{
  "n_layer": 25,
  "init": "normal",
  "dataset": "wikipedia_en"
}
Each number is 200 + 40 x the weight over its row's rms, rounded and kept within 0 to 999. Layers, rows and columns count from 0. The size before them is the row's rms in percent of the matrix's.

# layer 19 MLP down (transposed), 1792x448, rms 0.0254, rows 1778-1781, columns 0-223
098,198,306,239,266,237,228,189,226,232,175,213,183,290,208,130,210,226,147,163,102,160,244,167,226,137,134,168,175,266,211,173,183,228,114,151,160,179,277,231,213,167,220,193,209,268,213,200,223,235,230,307,151,261,171,235,143,194,208,192,200,228,197,217,160,136,170,203,134,239,191,155,219,145,208,194,160,160,315,212,120,227,150,173,244,172,224,241,265,195,236,181,196,213,150,270,226,157,196,174,193,223,175,232,169,181,210,187,229,161,203,167,131,163,184,126,193,147,186,147,184,222,209,157,256,175,248,200,219,173,232,219,188,211,205,187,147,180,237,232,228,165,186,238,170,231,157,214,208,218,195,159,199,236,183,249,265,236,231,175,227,210,108,121,227,202,253,254,203,192,111,218,175,206,209,143,234,266,135,195,180,192,235,211,150,310,253,203,206,207,210,218,135,167,248,195,223,192,215,180,213,250,236,271,206,144,153,211,238,214,241,175,192,168,235,130,208,181,216,178,159,176,297,203,251
106,114,170,238,229,152,156,224,246,335,189,231,209,176,192,224,186,199,174,177,156,176,179,164,225,212,101,233,127,123,196,234,258,176,185,171,215,192,217,247,186,256,172,180,244,252,230,246,213,173,178,223,205,204,212,244,198,283,172,302,219,161,261,268,194,207,138,157,235,213,212,214,172,183,236,128,173,188,181,195,162,145,168,131,206,160,190,144,211,220,218,235,214,188,189,180,176,266,198,229,256,183,199,284,134,216,180,135,233,231,175,216,121,100,265,186,204,231,190,207,137,127,184,166,225,204,207,169,200,207,184,205,241,206,322,186,191,206,163,156,228,183,232,241,165,229,183,212,167,169,200,248,159,217,191,164,192,144,128,161,215,253,199,152,178,167,178,217,142,150,210,193,235,259,155,188,240,182,175,146,200,269,133,193,234,249,186,192,147,201,137,240,267,155,175,253,104,184,234,304,284,188,195,271,298,175,205,181,174,232,226,281,226,120,220,230,198,201,194,237,178,136,186,224,216
091,181,236,256,132,309,153,179,160,170,230,222,210,147,177,203,211,218,194,187,157,201,204,237,152,253,171,174,263,206,162,134,115,170,144,228,199,173,263,146,201,185,236,196,175,158,132,221,200,161,142,153,168,234,219,178,179,263,159,199,277,162,156,175,172,249,219,226,205,194,227,146,234,227,270,212,260,242,167,151,243,170,255,233,216,268,220,159,232,142,208,224,220,192,136,236,198,282,155,224,222,211,180,188,248,191,154,165,192,173,194,230,253,226,254,268,218,209,231,193,178,146,194,180,235,208,218,223,280,280,162,163,261,158,258,194,214,241,235,251,193,241,242,178,245,177,181,151,220,166,219,132,238,186,191,233,180,162,132,143,257,169,198,257,251,194,169,197,146,229,192,165,216,195,205,167,165,197,129,224,197,207,169,211,276,217,199,233,176,114,165,163,206,204,237,242,187,171,214,171,202,213,195,138,221,234,151,217,256,246,148,160,192,174,141,223,177,222,234,270,200,290,306,177,133
103,208,181,211,230,284,185,232,180,169,141,205,165,155,190,171,223,175,178,203,158,269,226,169,158,259,225,182,182,123,190,222,235,172,223,170,139,161,268,227,167,251,259,229,136,161,236,181,139,168,218,216,106,79,205,167,154,237,328,144,240,239,199,235,186,221,209,221,155,197,238,119,247,113,155,253,183,166,219,188,198,249,233,216,110,185,191,140,169,156,131,213,175,169,137,218,235,232,230,198,209,233,184,177,255,189,291,221,224,262,247,157,223,234,169,137,200,181,237,170,235,233,201,209,165,235,277,233,190,161,225,212,222,159,223,243,239,142,117,203,168,276,194,238,215,236,152,128,226,182,194,201,231,134,184,224,200,154,205,157,179,182,160,245,204,178,187,261,249,226,219,198,172,174,208,210,135,217,210,172,199,121,292,254,188,266,207,166,103,173,74,212,181,192,162,171,223,200,127,202,203,214,143,237,181,260,165,258,217,185,250,196,245,166,263,191,159,88,216,163,216,188,193,235,215
# layer 19 MLP up, 1792x448, rms 0.0309, rows 1779-1782, columns 0-223
106,213,250,238,172,160,121,165,163,192,240,231,216,231,197,214,162,238,180,233,202,186,209,172,105,135,210,218,238,193,223,160,185,255,237,173,193,162,222,199,199,227,223,289,247,201,238,146,201,185,202,226,174,225,204,274,174,129,157,167,205,171,167,184,244,248,221,145,249,180,187,171,158,265,150,304,167,260,225,199,295,199,246,227,116,105,207,252,130,241,202,193,210,234,244,171,204,138,169,210,216,219,162,143,209,190,234,218,109,196,230,195,220,191,180,105,130,200,234,196,209,207,244,223,196,161,169,166,234,247,196,252,193,190,159,163,209,285,232,202,210,216,290,242,272,190,201,260,132,180,172,228,150,119,196,230,250,253,141,171,174,171,193,150,205,278,201,232,103,176,173,241,214,235,236,230,253,201,215,233,217,222,237,168,202,217,225,142,229,185,215,188,264,213,207,165,210,212,168,177,225,315,212,180,228,149,162,242,208,187,194,252,147,239,201,204,267,199,195,180,304,182,288,186,142
092,166,180,193,185,120,225,152,227,176,236,224,268,246,271,152,157,230,184,186,273,198,195,163,114,211,259,164,231,167,239,208,221,228,209,159,244,211,168,200,187,240,134,209,138,204,225,191,212,180,270,69,217,180,197,263,176,252,249,172,198,198,128,237,223,190,195,175,197,230,156,236,163,235,189,294,215,266,166,175,183,188,240,142,202,183,226,148,169,272,201,196,192,226,218,83,174,195,215,181,189,191,234,204,212,209,131,284,191,189,239,209,146,150,124,217,258,182,250,196,207,218,254,187,132,213,287,175,139,234,260,208,121,230,216,260,282,143,169,211,196,204,178,214,188,179,135,193,199,163,187,217,283,177,135,196,197,237,181,169,223,236,172,274,218,201,232,234,248,174,197,193,192,234,274,160,174,155,268,130,113,201,222,187,186,199,158,267,174,270,182,205,264,226,185,194,210,214,139,204,226,236,267,184,239,165,200,257,187,262,157,151,193,174,191,140,212,204,186,236,225,162,164,168,278
106,192,208,214,186,168,189,169,173,94,235,182,195,212,224,174,187,284,207,205,288,176,187,169,182,131,254,163,254,207,282,207,140,162,163,174,231,225,194,195,236,256,243,206,295,206,212,201,230,199,268,201,178,230,249,209,184,183,121,212,194,176,179,142,177,219,184,129,148,204,249,185,218,246,302,179,177,151,195,146,179,192,199,187,174,163,191,184,182,260,197,198,195,211,199,236,234,141,252,222,211,157,126,163,185,214,164,243,172,192,166,283,154,134,200,189,236,161,208,237,135,269,109,198,207,207,235,224,237,262,194,198,176,239,219,181,148,234,198,208,226,183,144,202,222,130,208,234,148,196,192,234,290,171,205,166,276,182,208,268,222,170,237,180,171,214,199,162,191,187,225,118,247,174,219,199,208,240,204,183,131,232,208,143,263,205,156,213,233,233,307,222,197,205,216,262,164,206,272,143,153,146,210,187,223,145,206,224,209,229,240,256,222,279,191,189,298,276,191,209,133,201,210,171,196
105,150,270,212,220,154,174,167,187,183,218,268,216,186,242,132,273,232,173,195,260,307,180,239,246,196,226,176,160,275,222,172,193,146,181,146,227,239,191,174,292,182,156,226,270,138,260,199,199,147,188,184,157,223,206,139,235,256,189,179,118,153,171,138,219,269,253,146,188,128,163,160,233,234,160,182,215,184,139,186,246,214,181,188,201,162,126,147,208,236,183,209,247,130,207,218,286,222,259,114,197,201,242,217,303,191,190,197,262,246,185,233,217,206,258,244,218,178,204,189,234,178,167,138,186,190,234,242,208,219,165,182,167,150,164,170,175,171,249,154,181,185,242,173,190,152,279,284,197,205,138,220,198,200,206,281,179,298,242,267,141,195,236,226,181,192,181,199,231,192,189,200,218,158,204,226,258,266,219,215,230,216,206,212,240,250,232,200,206,244,243,214,237,152,217,218,245,145,142,206,302,193,194,257,173,189,242,193,176,258,181,207,184,211,230,176,210,231,176,175,195,268,226,189,143